{
  "rope_base": 1020.0,
  "bias": "none",
  "extras": ["hashed n-gram embeddings", "an embedding shortcut", "learned residual scales", "capped logits"]
}
Each number is 128 + 24 x the weight over its row's rms, rounded and kept within 0 to 255. Layers, rows and columns count from 0. Numbers have three digits each. The size before them is the row's rms in percent of the matrix's.

# v: layer 4 attention value, 384x384, rms 0.0813, rows 302-319, columns 0-191
# o: layer 4 attention output (transposed), 384x384, rms 0.0779, rows 302-319, columns 0-191
# q: layer 4 attention query, 384x384, rms 0.0595, rows 320-337, columns 0-191
# k: layer 4 attention key, 384x384, rms 0.0571, rows 320-337, columns 0-191
v302 086:140139124134151137123138086134101133164118119162138128156124097143160121134141100131100163129124163114145120123091123150148157146155102159126111113136102116153081141133133138159113137142124150132174125149178087122155148143112129145075151120135103161090114089152128148078123126130155132120136134133174123042151115113142106149112121170118065179171123140140161187156121132106130118126138132146104125099122127134170117133131105132090122142108161125100138091138196150143082163135109151116124131143144103085143097144115125118133180136105112172151129146158155107116151176102111159163
o302 088:137119141116138137118111093137084145159129110141146116126000099127169124156137121113114142123113145121153139108099119154133172125157127146136118109143143115144121177146127166162126156122149148111151116157164090114145152128127114145085136120170090154087124106159145140082108134129154100115133120132169159075136110112136122155119140153129062183160102138123165186128122141102134116127151140161123124108124130128157115148128116136111107119127147140093165110147177151146112166136127168061107143132132121112135101108112138122146174134103125154145161124158138127121133158102100143147
v303 085:082145100111131105129142125149195145164148148132115123123141143123157098106079124116149133137104162125142154122143150114153128147103143140151096119149138129136138119123145144064097110075097108149110133122110097143127155156109116133115121138122104135135086071165110132113163130107134120172161117140164108106148166164106139155144124133113123165109109121145110142131117137107065111107123137107102106132129096155151135105126154137081149157150133134121127162107088124059109142149137134128136093133119126127104128132126082108164134179107096169139127105120111133127138107090098149120
o303 084:074149103105132100134114114132194176167129143123117118124145171120139121103064124132143127133127150134134152095156138118173130143112122138153102113138158122138124123105152117051112125088114100114132124107113104140129151164113124169127138125140120139136081097121093129136169137117148125190146136120163097100136174135102141165146132130127117170105100125133112131129117150107086120102125128096114096116140091136131143101126144151117145159157151149127119142104108119054132135147136149175136125136114141127102136143102097117164138186104072175119059119118124134141130097074097146101
v304 084:128149178101129135077135179156145125092123124143116172104144165116145108168159178133172120147139130116156117114150137148138121181153115140175122106089124114187131097130125133112115160151105181104157131118167164116104115138139108104108137122113128140159146143161164145139154159123170125133078069150109155139169123100118130153093124167126164130118153124100105145125137104083065147123160162122120132116116083132153124138149134124101153102095143092139123088172168116144132087084124138118123141136100131114114141126124144116120138129129122142107124191108181121106113125127115140134
o304 081:122134186102102129089152211141149112108123117134112160138126136123146100170146179132172123126146132111157108120143141142130134180162105133186103111099114116169140119144129144125119135171117183109165109111168162110112107110154106097129134128123121146147141143167158147121160160119163117142103077131104160149163118117130119157110105171124164136120155129114115160106134122093061143106149155113129147138097097150151119145139122116107143114092139103150117078173143086152125064114128146123129147169105133119120139126140142123125144131120134125102138168110164093109117103118138131113
v305 084:113090125149149114137131150137141135164130131121154123137120151109115100083128124115120142119098160150185165152108152117167121114146090143125121102134106107150144153119124125162095117147101125158129144096165161132122130105125137127135133121120116094096121135107146118159166058207168137113117089121148110142138141113132088094114143137112136147143122115099111113129125124161109116133139155120143106132159135120147138116093154118182164144096109118134159167101137110133133156082137094165111100127144127131131151114138134133163156146153156111180100112110141137157104165133110132187
o305 087:141095104124152113123103175132130150162132112117173093137025130130140103095108119110120130139120150153190166136112139116161126123150133132118122099119133083141150156112122135166112137125122136142127149103142146127123158127127155137129128123108096097094138120108163108144167070173160090112136083110158126143133130129121117104127142132116140157158132121107107123131110123141119140126134139127142111128161138120151142108104143108185147153107108157125144147114136087119136137110139116134086119124120122132112149121133145145153145137132161121156064103107122138131110142119088132187
v306 083:117147133124118133122140129114104118158117125119169145136131148117125144092178142138135148110177118126131163122120117161126074110181138131122106106068143113149152142113121126150125130115102102126144156140164140134128113146064115101086130102124099118132112120127127158154160150123165130124115154117114149112132118118115084172195117128154163157128125099152169122114160157148162117156118105115128107118132130139118047140149110097120071133133140079165090112107146125134142139148057106116075113145088123103109189125113123112133094139117101149087149135149129099111132149138141115135
o306 082:132146145133119153137129129127088137159129123122182147153136134106104148102164147115146130077172120121126186130122098151146066124186147135146108104106127102145134117119116120152146134122111108142148174144155143132127112133072132133100116120135109126124100115153131146162172148129149110109124139137110141109141103148117109172193111123161152152136144119146167131126153137156157119151123123116116101106128107146115057127131116108122074133135134092160082121133146097136144130139081106120078122136109121099109185132128123125111074143116106145087170115150130109124133146127137116127
v307 087:096139124162130155128145119138125151100154159117141102108120121098170119149131105138147149135161154128133154150125137133122133140131118134130165134114138075153098119123094125128159123143157132129108154153162089155125137125089116141108114144137115110109160124119180150154162184160127143132115122125139140142142105141147134136120104070151108128134108150123095122119115138141105103111132140139122156128143140104124140154136158115110164155153126147117182107120127127150092058165115133131104143132040156094125117121086162141071150137120109156141110060197137163108126126123152199140
o307 085:110150114169118144134133108137109144121143174098132113121130123111138112136125123157164136141127136125138167135144147124112128158128122121153139144123135080155127108110096127131154119138158123133148141169156102153117137140108119158099115159144103113093158138135185127152156167133122128122130106127142136144136110143137160124131099065152123134133112149127113121123128129139108110112122136136112177117137143119125135146130152123105188146136116151127159113140112127136119067154120135155114163125067169099122130113087136148081175150137125167134049069197134153104128112111143179141
v308 086:128150126150157152099131157149092132066124125140139119112127149154132158158099138137102123114122094132108118136137157160118105206095120116111145106111109121133138152116119135132122110107116138165100147037123167134118162148136142132111117150114094103171098122077149110139104103093117128157142103151168141140070113116119113139156111135088092084144166158136173106109139142141174139146113143115101124126142145123148131165125118144103055164148129159162094113150143136130131128111117191115170091112093156121112146137141156118119124101098114171148138101088133108100128155105164171101
o308 083:130145126153147118102131161128091099087107132127143118100112147127135174147102143121110127132122135129106114157137146164119114207077102118115134101119140128133131126144125138126118108119122147132111138032132149135104173155134103111126129148131117113178122113072149107102110107089125130175135095174180166158085096099107100141152119131103100073162156154133169095076145159134169122148116128123132137134153146140146124153128128142101041158140126159145105121128135129127118118114118187115160113149105180136131132128149167119113136092105132152162195105082115098103135170102163155088
v309 084:168167142096118157163124161116152116123153097167144052125127121147089099166114155135129125113087113152102130118123113102155118108093186118054112130185152156147130134142100124108100136114155098113155134137167116070115130147118139135099132127127150110089126166132140133133159144108143130146140109144133183114121132086107137135153149185130192119142144144115151113135158135089098120123098151145139170143105140123139117106116106103157137107135116149075148098135110113128137171132182117143174174104141122111091088124090136133075134132164151111118108141136144116150124131127101123116
o309 085:175138131123096141130126180131139099125125114144139069135248127128074090160118133161133134134116118142093125091140121126150117109088159124073137158176146146139125138126106133100102141118138100129156143143174119078127148147136161126101155133107120134092117149139140133147158137104143152156133111135140187119122131104124143130147145167134173127136133152115151104144167121102100132126091140131120174128110132115135114130109118092154156109145115149089145079119130118133138163147139117149180166095129108132113084131111145132094128137162147119122071158143152106130129132122100120133
v310 087:134199108121124157130122159082148130123127133119114105155122129142137142128156164127165157145142114178112110107138093099110108146165083136118117066080158115096179113130080135113131106129153131121111147109118157119139142103136126129093124164127157101153117122157083113123125159135057122094146183108143159108135155172095144113159085159147136115151112098123109125124118140131103144111121125158120088101105125166149130144110092065121176146121145106117142196138152125142113127101137175135129105129085118151119101119126125121149098104126125109082143096093148112139116112134131167115
o310 086:142152118099116155144127171095152102130143133096111109113103125137139154124136155136153155151161118177114128106138056102104108131172084124129114062099143134087157124109097135109126101133150125119146153097123136108151139122118116127090123150143164098129114130132086127123132164132087140106143166140154155127133138149119142114157089172135145123159121127107118130105119135121122141122103134182125099125098126151145120152125104075127159150121138100117143209149137124152110144107152162132123102131082117142126100126136119127134097100133110120075179088084140101159129086145126162103
v311 087:099194195135118121117117131126130137119149108133108153120132121147129100166132135139109137117109159114120100122122115154119106117129132133133098112110128107139121140130095135136172126099118146102114109112116141153130171112086139148135146112134106153085182115138140175145105129158147119146093148139111142092103122141136117175122127127137130126163130125162140128113149130155159133158131144124135076168147167142100140128111128159136105074124144160126104136164107143144114113126114125107091139128133150135147148140093144124146094118103171111115142145141139137141135150117141131106
o311 085:112172199136100113112111127122148161120170101140095127118163143129138124155146134137078129105132163106112100111110104138131091121119138130133108116135129130133093113158086114113161135096119135139102099116116139150148155104065134129154171121124100127084163118129135167128113112151152149153078164163110157102088112142150093171115144145127140122188147127142134130124156132149174150155103134123143064161122152152082153114107134136133116081118125144114092142167121135146101121142130122145097147119133130124153146154123133121130108108091148108108115113145150131152141155111137139140
v312 083:160113074141149084117125094148140130090138115109090100166126123102138089151118150132161139123176135144114140100082102079123106132130133133117091137112089104100136133103156135112052098138123125145126115084096151117110120128159159110121155142134115074075142129185140148136099084126170123059120129128112149142129148114124139122161100086147106152134139134159122134144112124105091121123157097101148132131118137124135141158128157146195110139098120141149192090110151101077099146122147095154099147132195132102095146145093158117129097099109111124129112134129163124126122112149149140142
o312 082:140138072166148077124155085123146112101109102100078087177255118129132102141120146137163145110161147140115120094112107094121123152145090116112091142103118104102130108110151115109087115142128143151138113070099163108105102152148148109110172137144132117091162116157129155138120089131167129090109140114102138136139137099117140128168102101142107156132125134153112141118098121121099109102156082079133134111119148141155126133152152156164123121100147144144160091092156094074109129127126094160108144155178123112108139137115159135135093089113149121127128142132161105107142107159160134129
v313 086:071152130148097087082118139143179146121125146140111149149137154124129080123128123134144149110112101116123133111086125138140132164126152150157068151149131120120128127137095126098131158089097106136091106102115147087119141128157149148126122174131148161112132145136180173157126141077135136142102133156153110140115133059126166161153103124158107141123147117128116111120113112171136123145115128148123116186133114166167102089072155125158134144106140134159152097126114136128137161076126108125147093140108096084145078136111153122152150121114098130111113145175098147142116094121134098149
o313 086:087153122153092114099137154116190141119114141134119130147068143116123094119131125154153138140141118119113124117095115164129146159123133120150110153165137114123112138130117149112139147111123122115086106087130157086106134149166119128126120152102143164102149160129216152153120136066129144160122126161140106150103136084130160149156097124147090156122170113115105111099119116159147112150112117158117119186135135156177114110085133137131122140090123143127144111123103125117134147118116114056131110139115086103134077137128124140148129132138105134109107138170126154147131082127148114138
v314 085:114138118157127123118129115140151126110148126132112138082122155104102129172120158127151131114137119112156106152141150109165138143145118138162145107134172191089106137136163128153180083096147137099141154153083149078168121168105119119150130116122127131120140132155166148137168101149136131156169102113133141110134115146104112146171140120135125180136108127134099105119101147197086136123122099105168153121158146161132136168092108130143153143067104121156107106109151127072107136106137107129182137108108136158140128108167128115114133111118081168141128131167157108127116129119139177150
o314 083:119135142157143123130113105132145111116141132123102127097137140127106120166130179116145127119139098116145117160131162106145131146171121153175144096118157188090122128134162159142166087105142153122118170145084158084166121134118089138134107104094121115127150118140184145141165111150124120137162089122129143105140091135082124152182138120135148167131113140128099101098103153177106130123119131118162141099147155135138151157094147117149151130059131130132130101120136145076127150132124114091171132116139143168114128090170111118114134114121082154152156118136151152115093131120129156138
v315 083:190145134121139137103137142142164120099103085119097127117119158104137104114167125144173131116124145153140147136152154152124113084134143152112112118144107130143133168133156134133127136113140141141105107140084130141093176125153132113151141083127161140182155103093102145135156103146188135109152118119117105132107062125100156133141148110172183094138127134121154125126115116167117144145097167126150151104134144141150134150139152127112127114108142130167122138121145150112121130132119131111087099125136178160144133143157137116119122078165116203136159120116089143108130128131107159124
o315 084:200131139114173145113121122139177149093106094139108137130112144110142120136154119120174136137112171127149121141152131133117104077120110146120111124168113109148135147140147109129130147089138156132101125143092127141085188142139119106171169103130156131159140114102102135137168101147178118112144129120093090137108074123112170137144140104183150082139121129106134106120110113159124124134110129134147151098137153144143141134136139121104127098111136136157114140112126141109134134131113125130096096116127191137124134119146147100118115072149110210144121120126119130108129146132104152124
v316 084:148167105122127150103122127138119119115106122124130124147133117110138149098110090109139134140152150098134140108152147097124108138134139139112104114130103137130135130141127145092125151146147133138149147145126159086136154121131179110153131134143111128165121148132145098141126127186105125139100107148179155149160124182113187124111089116114165146157107051146140133120116153172160138120116114122108160130077164111098101126176110159128128125092128132151136180117103120160120069169128143117116136112122125125111122193154118129135121125143133134125140089090107158135132146086145089156
o316 082:135135130107119157102137117128114139106113133110116141125122121116127153103127107107140150133154165108130154117149149124111106125151123153126107102127088146129126145108130131085116150140146155121146143138118142092117149127142148101154136149153123124152125131130136132107126134189114150152112123140182140153127095167123167124103108125124152132135130064160138128135124140163138129113118138128109175146098161115100075134173131150115138117114128153153140184109112110160150059172125124049121142115142139122110110165145130129142123107127137125135185102091089148142164137100136095127
v317 085:178096129104094137148130140147080120103150121126096122155134129110072141130132087120111146126134139149127132142107133139132155133114144123220158156134120081134146121139111133102093127166138091114137114129158122101119099105134108129075136120119136112205130118168110079122148128161127129130195124117146153130146129120092154121114123107121091128134125150103134162126175128144105140104149108134135111146143130137163155122116139134106128094135137150126084125132144080113098123123143124127101122115090154126149057131115099116147108152174166128142117180114159152114127107090154111140
o317 084:158102125124080124123128132121096144118151124102081127131255125127076121153143103134097151121126139181116150142124116148121137142115128130210141147136097096124116142142140136100102105156110114116140110129161121093101116104136106118061145125154119118199135107160083095124162151144130141134167139097137137137144129125084136102121145115142109115124112152124111157110161110133121121120139127139136102122141141135149148146137155152106141082129131139104104117129148096128112127128147107122117129144107152146151058109128116159134100126161176127140172154121155148093136113093147104127
v318 084:074133157141139128160158149149100132158136135121131098126144136129112150103141092138112123166130125145064141135129087093163124127133154163140101113169166112111102173144107129100136118150118199148095111150143098143149113138124130111134123137116118168134095129131122129119137116154148128160103104115079109136134174152110154102134117144102120128130134125120137141101145135084101129138087163139118103105146145173128131114125133144116083156120139161144153124096101145106119119139091123137152147121139134129116114122125116116143132124103104115127120151073152164175145172153138108137
o318 084:086126166146121131148134165154106143155126138142126095116044150126097138125124091140114124147148107136048157134126092096164136110156142153147105124153166107112119177167092164102142107149118196106125130155133109135153120137136127118138131126109121162150088119150115134139132110137148111151108091121082105106124166161100144111108112152128118127137126121115152138111150138110094132149103157157113075101130133164111133112132132137125076171125129169142140134111107127117126122135109123108167144133134128129108133135133109144149130128099104113126107139081141166174135169145135103160
v319 086:142091177142089147121113109078072127123122130149138146130123113108117150157116115102149129141122099121094106113131131133159178166136168127119074093131087097148160135131130121169138135110116140129153156108119106130138119132100136130151125110124124136124174148127165124137131108118122134132164145118096128096162091168126114103114121118111131138136115126155127127142140126169143134126149158152134164120110173173166144134175072130134149158177139124149162115139142138098162141081141119132155101131120132148120132159167156140158141095074093120127126131145082156145107118131150165084
o319 084:126125185133090145134104084105069164144126140119145135119150134124133127152126129118139119142113097122098095113140127145162182146133142122110102089129107097139137154114146125161141143106136148135151163105131097118147113109115128122158163108132145120122180143108166130151133089118106158133159156135103124111160100138114109103103133118121116149135096134143122110130126142165145129128135126157134174108127168166143124148171092118140152140181108136136172119140152124089170142104128128165154109139123122129123127138165161159147126073104088108120104135140092131147106124138149127088
q320 041:171087091127106137098116162146114105154135131131176090148104089163133122111155144106126104115101109115141119121159151161127156126138118126123136066109140128150100138127153136104119144116098158118135134132077146078121136137162110130132119113168123128122152116127135131166105113131139129145156121111125141064095135105121136132188105156193123162118106091118149137124130129173123138148136125144143164136116121111154090125135100105078083147116152130100120083119085090105103113147154148168087139088166115115138179110173136148118134126164137153128132152155149086110100098131146174182
k320 046:128105160101153103139124113132147118126142144116114145093117146187134139207162119134154082099135123138089128137167100155142141116109141153164144172065141130124147121145095131114128140096112167161124117113118130146151164108109093139136183130131101158129138119122120129138153130133116130148140142091141079136135128161130090088143172135121113104141163140122143158132109112135119123133141111119119108129103125158102133130132120095179158116197156138114160154149097097126153117099120140144141157119115146138136152131099117129157133097106089146117122154132084116144124162150126118099
q321 045:090074154140152103136153111142140121178111160097142111133129136133147093115090135139112127145163111142141104063124142113131129122135135128165136137153109145124169117127135126107132146096142045116160118109131170128149130158138148170120112115131109132162133179119141118084111159155105131130159122113100097126095117166125116134150109116126050149148171144178083163147163154136119120151110082118151154114150098146128147141141152087176092117126141099141129134139130169093122108090114175150142119164129106125146126111169134129109121126073116150166124143133159133139125111139106115102
k321 048:107082167108176124090126109112143123135106108154140126124127147145132158132147124130158156118181116111111123115131109147151129112129120088110142119112113139143092115146115135104097109144116094135144107110164134132119165115151135138144121125111104124118131101117107144150130109151158101154110190124116154130107113121096087098160148154141119094119097201118146105171154126096098144149131144120089113121158153142163133104102123106083124143149157141194082137122111086117110114149098107106141129142127151171145127091116118131174161128131144097110128140179128116174161110132141108105
q322 045:149120127145171110131150128140119146135101105169114127143130176106168123098106148134147117092103135108145132137104115174161118108146190115186139114154075153155089117143152133126142101108090136107109153150099109108124130107108145149057152119127168169154126168187105082144129098154148129127144156159143120163096101140133075154109111138130185158128081145115151098113128127092153167086133138135110156144102158110132115162107170111126128114137111157065100118149114168186165162106118160148103127132117144102155124098119125118142133140158105110088121098118154098132130124125130100122
k322 049:095112141139110136081147114124173109119127174132129092136121087138187105129149157169147136109128139083116158104137132096096137127115075135115155111075086142122148094111129154152152127120182140129161122126114123141134145135139155125098112141128106111118095167124167130135117115119117134106122145119152139126142133109162174095087129125177120111149121109148159134109145174091113149171118098109139105107102117106107175161166087101141135185090119132166143125126081113105142142125146100106127091137104105109140149166140162135106126121146136118079110160114170136150148157147109129093
q323 044:127138127096166139116130138118150115109109133111111149119106186114117153138102127140146133133077083156131141098134094131129084109132091176103088106134125147130141153109141136096086108152157106098142117109134142140107131126139090121139120121114137149074135098210097089132158123140122137099126150150157155112136129101127147163171158090125122143180115102102124127097128126138153123177065119166144121141136164131078122131134153129122133139125161151152169157103113105135101104097074123126132137143143122073134134156105080114162147131168116136097127128127118096104133153146118139131
k323 049:118184126129047176114097119115120110123127145154151119156169066192150166098129112118139072143118141176126116138132131129123192108120151099136165089135140114153160118139092131100143156142142107129111134175102136114118149172131160130150096081126125148158097116098112145081139140135123134129133104095073143138135155145114109136113098173118114100085118076165103133173106142167102140149121130123164174138125079136119133115159132117173109132103059156117106128139113131138106170095095128165138162109123148157088147140142138129173116148142140108110151151083129113124096135110118135106
q324 046:096105113139162141137147101143088123124138094096127130148121141098066143125072088149152058133114095150137150094159117129111124147118163167124196140153159161150130127101119135148148102096121143134147131152104151149117123165080134128101145139115115155101133134167121114150096124112110128116191066094098155122157148145130133170114127126077157174144170114140131135122140124149132151128132163157168082137160136118122096106144160146127116154088157161096149125127099113113076119169105113114074140098138165122129092151123156095131140126132157141128135152115152113135106106106147124151
k324 048:166129097135110137130139131148143120124121139142120122128111114108171096182182142114107165132090106126139107149133095154139161121131095101144120137163130138172138078141177144137158152148127122088145112077110191112108143127180134170191101142134133142118140123108151189121157121142135145145153109121172086173135063103110124110103147132115117093118096139120120125149122083098121142113132122125079148125116123119123126166123196135156128157163121100147167136163124136093095165119138118098129163152086131124111142129152123159109159137118149104151137131145048148116132130134133115140
q325 047:142090129129108117140162122113139131157134189098145123143148107102097144141116107091132141090174159129112141095119123131121092088101145144151100145152060153164106116168100144121132142129072142113119121115134137124147154169130118156088124140129133087132096171149117119080145162089132145148133114125141151167119147139135132153109161117117099111137107121109094118145115157143166135125151161112138161108121124121087132136110120105179115098139125157102115116170166175124119142056059152184131169111124138124166145133133151139146120138136125145115094148126112131138102099124137171148
k325 049:162109092099154124120134115156127130163137088110092100132121129140115118116127134128106153146132080152129105114084113108130132071097163136112098101134193077128140153103105134113094089137203030163093119117138168138116124096137132137077130127154108148115143068132156169166147106118147130151190122111124152085155153115132087105133104083122169102127107116158110143129115157123141121117080102126184136142152096163155135089142121098132122140120078104193174155137152134136114095120134084162127156104124134144119144112119081109118131122116113075134120089122170152117136090126113117122
q326 051:122143136107158130171144097155121127140099129127120079160139109117115120149139159160142099085132088098177140146171123152118114096116165153124170136115165115103092119134128115101100149073176135133108116144095140098087147158109136138121114109110114140099123169131087105088118138109135129130073107134172142132131125125158105122159153140109155078133151094083108099138116139145147125168135145123159133090115149124133157140151129119139114089150119140147128123095078162106105125108138134113140116099095163135105114165120125122156120147145144123112124144110074135121147109175139148117
k326 053:148108145123151092070109133140120140153128138147158122104121147120143117139126143169174101121125138098105126161097135105159085131124096158084115132141147123127105124112124134145163162183148077099107126141106197108149112110134132144112147119141150122104133095143126163166124132120135125134159129131095167154105143130101077137123105168144123172137151159108146143105171096145157130126126120141105107158167175125138125190162116100160113151136129102129128100128072130132102168140128158145133113112096123088147150188121151106098151092101111095104136105154115130108123162081129143143
q327 049:112159157185142111127121160135114105072104125086130079082145153155126139137093112121151106121133105129144115137133101130132152114125104143123116113160141142149110153124099140148155088123041166146150153134182111106107149160116133131116158136133102150105114103143156114112128092129134127103113099130143129123172152129153113153173109135079181128109163169107135129124119106177107147115137151137089122128126116148150132149173161141114153134123103140135117130112105122128097128094153118085153100143140134118169101144073162139103143149111163127158171177146127131128167142077116121126
k327 051:145125116117103144099147125158144149124132136132122091164129140098152138090129139096114145124177134176130113191150138136127075151142070160112123108147129136141112124111163101133106147172130090128086159110105161116125117140135105102132133111158174116139131164150114173124127139159137144132147137127099128177086132144108099118107156103166117118114161118154113131134112116073145119061142053108143149118133093146116182145169138143144153120111091073096152130125109149151127147154131167130124143105104099107105159109121139116089120154130095114106132150109169168151153121128143136093
q328 051:119137106109083134095098171092130132169101141113122126134115154098121142144133115128106139171170085129115124090117143176156117127141170066156106130144113089143113121121141138113105141120131143099049104117132136136130113106102164143150101147167182137147141160095115148117123123083102122176099153130137144106134168152115163104141145112140112178099062096144132126157105154111142110109094115094120139127150131106126100123118118100153135126119144125136163146129100123090182122165072108095117145170130115135133121163111095118124086078136112135133103150110176119115099140112158128104
k328 055:080148133138139128139149104093110111099143162090130141125168112145114118154108140146124165124128098126138103112144096124097116117122144160149127119096173107104178188161146161151127129076079168161193104108148109130120116111142138138135142154090093117139128127160188144096119147115121121150142101125160131123138123073116130096144128141119158118129069103115153142153145148123091182132116159112136102133110133141173126111098147122146131113161134119131129099170170127143190109128139120104124081099127122125138145061125107135131146119171143133128161107108060100150144131159135129121
q329 053:113148108159148118141131128065127142130134130091140125134140064098169141167156150168085120153126133122115141193127131127135116151131106177148157114102109134080094132091113112082172089114126087155158109170119119119163130142133089110112164130097081097102128130140160116124132151114138138108129112102096143098110115092121168172149111146168142137101178133110184153109158172088134123115143128123098106133093147116149153174158158144064139118155101106127108156116148111131177138155185138101112146169106085084139119163143156117101126115112098120139114125172160118077150123124105120139
k329 063:141127144133174120102142152154149147133083130174134108115136126156125102096130152134131121157150182158123110118107136113150120125110136110108117138179097103108119075102115111118118103160177159102105153138140128129153112136119119123120155131152147135149142146115110142130140099125132126129150169140124118168098142141150125129123099111137147107143138146137101108104144108173120123130086064123129150105166112131100118176167129142123127165127104151146120169100088120127058130090120134187155132094084115127127122149111150122117140122110091122096085121123132109106147118073157114158
q330 057:129210109108137127140151114136131132124142114123111109114133136129170102155131136143133120103121117100084150144149111107132151135140119145112161149121110163098118153099139101091114149104159104146142103128089123133117154182104114119173139124101131119116127194127142117092155127106153123129136094086130143154057100108156119125153158126126124094174155137112138108091114136075153134158154165178092100142044077097128155142130128110127118095119141107123106151116100159135138147117159155176115139115121154125137151120121159110112154123127154111142092144118142143110129132109141183153
k330 059:116138104077239125133101158142120179139172116139126117082149123145154125161130117114126090163135136143149141104130154131132116144133148084133193159162114120096120112126120125101115094126157115170136174135116161151099146114114142133131128093144110133152158072169121131143094119120108137098133079142124125105135159146136126162127100120142156137120116154140121138070154125162119113116116145121146133134109131148089145117159095067111132164135123113159113127147132110136050137079120141151175141099107100110089133124155140116124118136123108144116103096133130113103143105116152152135
q331 058:116152138139080079147146121091131117140160152138099111104138080115146121133124108142108132193072120137102139145154131136108148138122049183109121105120120179104112154141139123115132141093137119164128093119138152130127116161120153110131199153109128115074136175133139131112129105113115127127150108113126124143064135099142105088165105130119140141112128145057137088111131127095114106113155141133083122165127130123143125099126144135110112089132125128150147133107084132148103141174151126148079146093119150132126149152153107107115143145106123119138101156156092124136140140128115184103
k331 063:135135098103184136129149147167098145108137128105126112086170143192169124128125120136129162136119136186126154089160121126126136121126159099101133133181104136125107137124124127127150131150125134112139189127151127129088140156132165160127112138139107130099132127114123133102115113128156122098131107193115131122156117166109098111167119138122139154175099154117104128111153110095105154133120153125164136109087114164099113141169132087111127133123098120132111151171151113135080146081129142166145138122088141098147102096149100134115144130130131154132083106099174149092113126109116142147
q332 063:137151122126144120099071105106139085163111134107104162113125122119184135132115120116110122133137144123110139167163105121145126145116094165136137084134129104114117145112120104098131143101163141107193122118115125128124125157160146098155182122097159114113161138102133109119142122152143130159142137088108132131073098119138143127141154150130113118124178122136125135082144148077175148161129148151104133138115107115118151131113127138129130088119109122170129136114109155142189156109108130153113138097118126136109112182082115159129124155086163156147083155122076120106143143128124150142
k332 068:098135132120175135086138166102133157150154151139110159101157127150085123127144110113157127160116142155111165129147156134132176132125203079115133143144100100114138112138146145146096069139135139204135163117146160153133150112109155148115112133144118133087158088153109149120129132107102129090149098155150136141162146141116126166133106138110142123128127125131130118092110157122102169152116128091127120127093126148126129120114133105121143169136123145138072118170112110126055121079108136106143126121131122108149191107179116113138154123129122133143118108132152158113165127096138148088
q333 065:108167129154138159139132060157125101089065129122110106114137106115156145171107147154100089113123110105123180139159121139133125151127048176122155112092122108131078191121119123130173124157120113145147133129099112130123133173132071077125168133101138115121165121137120137130131102128117145145149147091105122115092102155122132166143136137132116116086171155136161140055160149130101114118113160146152100129118084107111126149116128127094115109116157122134126111077089171126118125123143122126114122131127141168125159098106150134086148133145112102146117149109127117148157128149129161148
k333 067:118130120106179112122130147133138166171151132172122094105165159187152115118140106131137156141128110178114115125119148122120113140113126097115156129171123097074097087116151130113132085134130112160119162142121134130126120129130140131151149114154128126161162099158127101148118124094151109083130127128131103144112147133138109155130100118120140136138110161123135119101109146169148154106110097111113141113160142143100143147148122111116134154097080157157104122113133104130055127117156136180150132107125098139131129169129097117125151107124130132127073094120187130101135108110147181131
q334 061:137097108087105122131200126161124118139107094144129148126127149120123146145112160121083099133173078087115101155099115101151176140124148138123155133107159129136138147119177116125124129118091107126162124170159127090120141109122084132138127120169142124124127098154125148116123124088132135133121147141124142071126186108113103140124124142125125125121142131085093096121088103171157132161183159154142139145169123115101130120122171152123113135145162176128146104100125142115064111121116108149106118120106133124081138116115171142087107156130134140131103095122155122174113087139141124160
k334 061:129150157136182158137136146100086138125118117118133135163101141122117168114108117137140138099122136106131156081151135107155131137118135108104120120141099138144111122133128114088086176134132114090074107099101151145137107151129094069126123136113137113107126112090117144136127129129100133134160105120127141149141127088135122168133100115120126106100101132075138150142130118119109111112093083146128116134096139110107152139077106142115120125077096148211122114146124141130119147106123132117137190118094112105142114085095146177134130144099124087078166153128122147132082120130132117127
q335 070:128119113110094080110142177128137157156176086120128186158119154148077140152146125126155146125132136132144083090103156137163120127123145065147152167130158102117183095137127136137133137105169139123103119173149135092137138113121145146136094093153134176143153118110116127140119114098130113106116135154143149133143132109141094149100110110103148128116111136140103134159118111102138123110161153120111162168115163138130149134078124136124117153132120139054149146125135121132189107108117163086116114144096113125137138153142123143148125103124098154121134132128136131119116123109126092170
k335 064:125158123125100157122097106104145093100126116156126155183097114080138130119133130109105096117136192095121115149091096127122115106123067182143084130113115138127123127127116153126124109133139176121122094108124131090113154106122072106150129144137143095131136145121152138160122155156115127127149126085110115133131123123128115116130135129157121152084149144129124113140138116149126102115157106172131125152159135110126110124148118185108103121095147129128090141108069121135194110193145098116124134166114133159110133133125164140110117140136127103141158131150156139129156137147124127140
q336 071:122125090142118121094158149145113141129117126146140108134125187138110116118118133133120125149150114116126149166120124134124180137157152104136147111150140123118129128096162142125111109155091108130141105196112131108124137112077127157094102120153101121138114085130114159071128143084170140149145117162158124112164154122123117115081124116149133100113119152132102092145101101167109131123163129141181136102173145129103117119148162170175116119168157125142134092121158122116096106143099083092141150153100109137131194102149141143108101113131148139122158092154191092116138132140151100161
k336 070:117112170142141101178144107186139141136133126163136104119150141150116104158144110107114184077146145137130140161140146139132108143139125150149103148108167140128112118116128115122110156149165113105063128127120137131127173118111133151158152106131152163117106100104121152119117112094142137141152134082129110120114110141131168107123119120123134112173113136105157137135163131109124109108119117113103138102096099119147138145108089111113124139137062127192148114107109131129146154130084156181131132130082115105151103124108157129138150108114122073104064151092106120125121159155152135123
q337 078:140108118135068126128158150171154083145083093108118132087135109167134111107155126117150155138112114114126133146128127132149141092137097169147128135155129137150192128102131136125154111108126117118172090172138108159150136110135134108125099123104100179127158148138102168126143143095164110146136130177148143146105151106135109074111138128124124121142159126105110105125117110125141138129167146142099115123146162175135135116123169126124128104146131122081126148145097149143208114111146108163127121137141097133102108119129132099154136119113126113136094127145175097120135132142123127118
k337 076:120121133142145127148115111133147096113132177071119136118169113135076079111110145154154136175113116109114145175122116131124132139146161126151111147110109155135134144121125134097122132144144154145102152125166132143093179135153189137136101123110103139109121075109122133101145101145157169119152116123115114117166118129107123138132119146159127108143095117126155112127134129104132195131123183159179138139102154138139100134151128121124128122139144143165151115122113143144131123105096121158144101173160132104100125051107141147122131126137137110148110102127149135126093134156112115156